Weights of a small GPT-style language model, trained from scratch on English Wikipedia: vocabulary 2048, learned positions.
Each number is 500 + 50 x the weight over the matrix's rms, rounded and kept within 0 to 999. Layers, rows and columns count from 0. Numbers have three digits each.

# gate: layer 17 MLP gate, 192x96, rms 0.114, rows 116-137, columns 0-95
# up: layer 17 MLP up, 192x96, rms 0.118, rows 116-136, columns 0-95
# down: layer 17 MLP down (transposed), 192x96, rms 0.11, rows 116-136, columns 0-95
gate116:582485491395431490583491499510461543407551424456396552548461610477526500561576570455583503483472506485485490508486513480506509439478563526479552566428497461458563593517564520536393530470514428586542487560586551506503493626458522527479499484491470552518525454456520516501429497492580497560
up116:523488454553541412497527504607452553506523473391518551451459458583487538380365504490422421563568490477507501500470439456575500492497529458436454497534589484585487556411439530493460522551595487504495425474519495501473552527380519564432507477508484418436517558475578535509358452573520505554
down116:461571540502463484524522508402505431514408475542472484491498422550511515500499395437503511543555455568536595544541568522541447445469480456539520521596526496480655474460523523518539369487477530498502598507494503494533462454514460578508562527494553517481445514508547465524483524559487482479
gate117:485378490427468590471428451528567599527471528542465523485483451489492459506531513494377462516490460427438508378438521562455451468447491483481616481471512552481554486468492500406466451537505432552484579394493566507571526518551490508468504505572496536463446416505514405524318581526488402474
up117:555504477613415514506489623470427480469533461508514523579462477462489464486495423526508428598485615538556560448528534462482487470413426407537532493453477592534518560461497455540546474526485552480515469534594580510464494397551443527549476433530562505495486543408509517525466445532458482567
down117:516464449472541471515479509450506406522557473558468506518470481417484559509437539492511477503416465485545430572415535527478522531505580496469490412495495523553417544575371589431596616480457454504555450552532466381505450467470571521357532499479552491435506511431477521520504547518476539461
gate118:470490448549563549508517469448490432446452503479465488441511482542591490475491512501464569480565514537524510492516526461514522508499493537542527582619501521498499524548474434437507446531513472391515503542472468465491527388478548462431550504388483516559587500484485503510524435466537495455
up118:554540573582507466522457477536491458496534503522459470556423431507491484521505451558516457549476475514461474527431541476469502469457515524493475544441559480489503514580515476474539471532510520593443496505478486530455631474427499485481588497572595500559484533545483532470423488563557484527
down118:505501452514494521484518536476438462441566495422480511488533528518581532513444545556531537501535499519546509495489474434537529443506542522476516519604448507501521427501476443502469458364562444461560537545516500473551451446522508533541471535411456484522529588501521442572433456446483513482
gate119:431420449527586453463525479487552539473557540560545532515536490557518529440469526460535447454525568462418545519389438531609580477444442614464403545453509451424535413497395557476539486496478496489539485492450531495566524582455510592468542530423506521465547574497521460490579551510566490521
up119:519528507433488514557537500433556524418562478475419524526573443439528569478418459512512467552471431466536509370480444482502564566537514523483457469512474482552549546508488565458464558497548440569483457533502476519590471452533433491538552552501543524477423423430527408405535539515464490529
down119:494531524522470470471580534599404457532488570431436507496514573491428456493474496461498447478498516553491543516540493555498456530530454480454539494475520459549580550537507480497442465380588509471408535392511454483490529506533416508490474445521438543484531571409537520424495392493452507587
gate120:503470585384424509502474512521560546519476522531516425511586533483496480617541447545580572564509490443516481478456437473509516575477432531494470564498503520550502532496502396528441449462438545501557456470557494459532586487504608503456495540530517539598481488480535502522498600428552534537
up120:548450516463547488433546493499526596485510496387490520520493534460460425591484475442503527486495587559566480582522466489460435503444405543495506518486527494513550513607459507571503474446534510550439556426490499486527498564514518540430395538476473463543538440457469574453501459508533416534
down120:489488457391532543521547532546529464534549450541551450425417491428513508437582509511460462513539339520549556522514512484521502473411517438436504454456515498515520498445550487520512535504486482538577541462538512541477440489432529511447534488514560440521524406464474489556548474529537495471
gate121:551534463451557522426579435527490502430545376537496456475555506478464510458467558515456435542443558378480501538609483592418558529495492541481391551453505519513524527486617565548520546461510527472531534466450576484469465478530442544544523463514525471481512464498644531551488551573493486661
up121:529591573406484451471568452433504563465549496538483479576509533414500526442540444456517608479491544535543517474458494435462440548548471561454471452528526592573499486483524573496443525524443540530468557431455526407458478558557509474481631510475490448418454513381526472538503441492529519528
down121:540508563522523504454511513457543554537545535574410497516504559540487419426503501479407530465574489494525556533514583470450455548466572479476490506554586549421479517498538504539480508480474568511477610502551528507515481540460427528524509413479564445538506250408434499549501443443463503530
gate122:496548449567499469604466476547500452510502434478569454620635514460391445496493573607470486509480527583499464534480430601477538486501489544440532522513525520510587517435525547534563543489411391545466576507546468415452573523461490585559480444528537534512442503481431475565569514503517593571
up122:383557558496508473479475482372407416454583558477524579443488534601555449544581579481497507472486472532485522468583445552525497630507437402494483538449539425474532583518556513478431560425506492547513412465464495417438462552464544582483491503507446524647526498526501482457471480518478586467
down122:532511594545531427493488520565506534530494448513516450488472559448510492418589485461640453440500485532496480598492411441378565470532582486451499440585594578421573526430516630496480528498495484513469510575513544462469414445445455479455457506478542496485476401411412449500549543560465523465
gate123:441516496390488540503464427466555573551528461512475542507502468559467486410559519498467502560494547488367518498493455584561454464494561488421560486613524456568516557482497564404518565484606401417488454518459545529577502445562443431445575554457474514480504478567518545523405445419488472582
up123:577495487513476537510532575527525496543444476492521592516472502503512468479458543496429443482661443507578525497453520577570526494526536497434385425547542470521412529528433531465372529482558568510442478458530475577448484512559509431494476498491507496512431495524486543463465429467505488431
down123:406534448491465515518513441581487515478479435552489513471541516563524482454572481524521481554485473529520415505479494393533521460501617532476547493498540609599519475592402443561543613364561491403487515473454508610449522477516456501479514501501482549477488540498571447500449430467518501476
gate124:588426555534488423539429506491486466450524539518533493533521461582465449542500494502489484549490494539454517504458467559404474450462443520588482447408564491508509464511397434630584433502494458500517446590458476497462490425564545394465475518519590481501490410569440540483442515463484541479
up124:459527560514523459516453506486480507530451535486503520556495525459468559532434544556508464523529549483488526533482546586476548467375459584550611437536504559476486539522477398447528518474583454527506502485561548378526559497494486515461461546515466474485572496556483596469581559474443463521
down124:619577500520454560527467504513423454500436418488509559480503424535573471488470546486461548530473511549586437437475544498465552425422514495421421452415375468450511531475429522567480555373545493413522539520539469481524467520595518508544547537470454557547498591529508527540566522542509496450
gate125:492479528471459551533473616600485440447514596599466461568490485481566460508541459402537483611412457464505485519522489408523459503557555453406439467531532475454522438461496490617413489477440594450506551531599574495565535505478458503584479485423463477494553469608505559557474508464525477534
up125:436493383466455543447597507465504356481401575566580524464444436472480404617459476531520509487532531459451505425488486542564491595539549452526525513424575561486510603483499497570542465492471412502545518516522513475481414538536455453506513464490521488483531501455507500451478426512573564448
down125:499486510404519453519575493449525472611445494561498554486450523505556483520524571520518466512409469565516506510538422533568530483510483424490506534486492462462460410644464416561382504513518497535480489592524692518475466590498490479624428454581513507544561487488432534426466462462490496484
gate126:528549487441518542583472479473494413467460507527544541505466469472512518460609513446499550473532517578440541535559494601435487539521369500500486507538533532376522524526422435616449539421528536501463465478445457524457649511436431519573612497502477462590484503417540568502413532546444506474
up126:591469531511490506527421588475543473471576498446509547522439456411477476485566518529594512459430459505475500485519472564553565460463459595472553422536479496454409538457411479474541509585491486447465465465542475484483445614572556506477507465436492549427546356495402567542481331577522513516
down126:489472475579421479469494511445549545512453402492513557584543551534479538371527494450450440447503510603402549459504640487515498497508593482535486490522541435600521499539491553527487566452426445514472532593549475600413487550429359533386502508554541539482492507513568551525569599540551500544
gate127:471437454498471440429525463513458541495524445567475440525555517501548473521531514443461455508556568474491541508470498503560446509492466413485457541473485531484458509506472503391472424542603594534535571548491454487512421444527449489499502495522521490430493465512479508442586521488509455433
up127:510507497460521493443505490488541486549531434448527547486549558578425472563482522549514507511461443536480451534498425444551447432470505456515510521455458517521493415515459452497433481502532478436469518518516539533405500513446502544537575508556550513538506531483560576494409497426546549469
down127:452506523503432522445512480522449502496552514498478484456466416495581457470556456443503431487619539515611508434484531560455470536531495485483483476629471493484488499517508579496381471422516467557528484528522484585429537440635474447415491451521499511568502540549481425465500542531469519457
gate128:505376463467539410526587514456549560503499529596452475381542558475476577498463532434487398551608573523525473526454529491527455486482517466424452418511525528509588458402510504527478461459495526420536508509513585475471612554563499526504557427514530471516536479534575520473447423580418576516
up128:487515542468549476420548444414469591475480514471517573568547489471485519544524519430517483566552571563439513568548450471503393461498487387411399479523437503421563575502336528512449482513562430506456491550422555510499557516517608527579547514516527575516501474415535508488486447511521525523
down128:476392425537462539540497604506548528667378604551475544586470531558543525415555465498497476577487474564508543505471515477493528533538496471441492512416509478450495526522406578458479438361491509514508496522543548492471518520517543459460485482481587572521472551469502529519594539478556474393
gate129:538585494525493514514588488623470422427530481564469499594578497500504476503451519510476533598509538493499561514504510377589434436503503487440403471459496533506497519468549526471534472475507570470456437593640455526531497518551490536552527423502529423426453475558476545495411520494457492582
up129:428495465504415513493470520530561427496506475513522457485491476446535417479531431480452504449472479441579543586524527599493541408497535477478438441548480465515425565418494548478403618466529450501545514506526468527541437498589352528504571560496539553513469512412500438507485455545510560545
down129:487589475459524576538529542515507432438526463537551450548482560502509490403546411562462546539545584432401538544506569469497426461551637513476429396513605506472458477443511513511515468536559492526483436469487523372547513473425465485490506455525490518512443493598455489535517483540463527554
gate130:544555563488529539488396412495466541463585488502423557514528622536523472463647403431531528423491527491489486383546488505520468615578538500524449490488501482531437479533516455514454464504489446456541522499559518502521513469465574508429547634601502566478438495501481496557462486502585519562
up130:466438424482439455448538469486540517498486464498505522555478583545492492472485514546467484574515603457485543517418600491444449524542482536478488438536512510525486533469479500446513468608466490529494458461589588469477538436506476443541500505591385519496454513599535482439479540439506458410
down130:461511501551496532470523484514445478472504397422499559492536449547458519554531532571478507500383588412439499486470511447457465526558548466533566521399481548508595442497478489461487494428554497462454512508434502483526456482495535483491493536458513486413465610544429482565509521438489558491
gate131:459575418576474537532525503486474469557445465475549471483545513472490510406506491531522439512533519485480594550553451451527429424534586376570502479439485456417413448519552465533441516437443448523462559502480503516498509572464523626558447532655481459561488498472461503423507516511533473529
up131:503495605524476628517454529618529473443485507493436570455469545514482460485425462449452413493479493601582469584445460475516505497421511527478464626493521553563478565499506593407505555488492549481471585495501454486398526545533432447453481481391521489423454440380455522543543512461560542473
down131:595551603553521490446442515471422529486557360514561427492476526465526472513396455553487461437561480476543463487463562541519496548484494601576451497507575535430434589522448414518528455494562513403448525402516439430503492457478555509565393522496503538562495509449475458474529514473441524536
gate132:556452522571471431434452573545527552591532479471514524513452606555504520551445489517463452515494459535482512507469487569563494547513458567562527512558548399483365470620463490486441526564477457484397396551446498540513540519552520583475468522461506573469519509518481437543509438505518446499
up132:481436480493591486514469523541503472520549488561476492452510546477580489538503457587462532499506475454530478428500616455496486429386449552513492536433538510496522440470526490491430473517520570560551474524449568427525514527469457470504428618510467496604556472554422573448444510455505513453
down132:447510479516405531501485447512510550514571512461534508484447507371576490545523466512480481369537507459511447479488512487480552530524524556468445449561575480599547438480512524475463500477489538513423527513593492469593508494518448549496461432475393534404479511570570512417481490505386473508
gate133:549438615488514506597499530533423478533550468569515563441504543477512512569533492459556464478455558551461503480508539509494453446458489455507521530577507585595505575512470451412463520439491530448439592365470401549540481533446444401513530494558471452483515430545462539422440537556459563516
up133:482497518549557585457514451542392476580548428514462586572455583458481535475507472482562542527434592466493530460519423495419538536538420596478395514484549537509522386499495575459508510502468499503573541493550534476604544497496432535447509495427434474477466558437530421472405434506546459463
down133:454496467480551489550581478484511455474479458561543507426407528393535441474475509412493489479502551497480549533439476446532507421535521481470504480485449467518448493459497476546392471595498518615450473536515526410449599422440493470499554606458540523593543552498473561544522471480497497495
gate134:506550498504517546542551522537470425467594560529460425560579519497473457529512441389436482445566412558523499550482595504450519468400559468454431600501405458519490514538445469534467510490560431631522528549490601532573537474575498455438554531567508567479578477434584569483542498490519484525
up134:493462484521519461498525421535551435533454543508513509552483475460514486517496580581499535449572540497490533495537540619582518509522491511521462433475504389573640495523474533473604484517438454532544513445545590447466530514496507453545492523441487413522456423565479451545458560436514519502
down134:597526560513478590500504499555523510577560593489504425456444608462493543433544450618490544566546444557494526476456365533576509441508458443447484511445537536490461534460530496447529457324462528516497446406492544460460498553476509491500436512502477514422523503511380538497461519474526539414
gate135:540493549481526477584505436516534491537584522468613495466571470415478466516546535457526512450532569473510547532494464512581495534434481518429421570481542576510420434478519521476562470470487567489555575570427527412497517543562416553524464452494494449552528490421514488470484511509376489555
up135:438516639496569509500526498496508504562461568518537542525535574593407473415435520538510374560533472491456510571461536486529536531489500532488492460548564503545506515467434479526476510448547494509473588461445445564475524599418485459474499446470476457396534465512494468524536517461497590475
down135:459467536445547471558500519487540554477508410552531485452542437506482516451459549479554526398506507477583598500435527439415542501513410452492463553494504482436548493519628547504522517355486594486488559546466516458489527462551492494531434450376499510479564496400653435551450467474428385544
gate136:598605538500504479441524538501580532493518533465457525464497591452372616453536462506507432555539515488473456551556536448466556478541520479487559401531417479493530458531490559476496523586463574498432508607523491411463568466338469482414516450592549507522588545556582448447461468549486477555
up136:501465584477556396543485468499482460532503444544444490576460535531426541409614499585460502478437501422524488452565497524543494606423593497594473515496519584436517510489439474457441594515577588524488582503491479470484461550524546513565394475436460465462474541490536512580557501470471497422
down136:491464592558502486451498521559573563518620497487503510550541524458543497525474413479446502525543426463500480566478537489482466437523532447438482509542480478441450548557457560435430559637505504581524499490428539462465647468377460462519490544516490486484475468398461566510529512565486498484
gate137:444518487555527514480557550588515541521499423495494484394600517529425491495522493651500515583501519402416482454583472425531580390525507515505497518492538472447542464541402463512543524571473433461442550481508500434530613589486422480528538461531442508454460512491470525476512530546457475470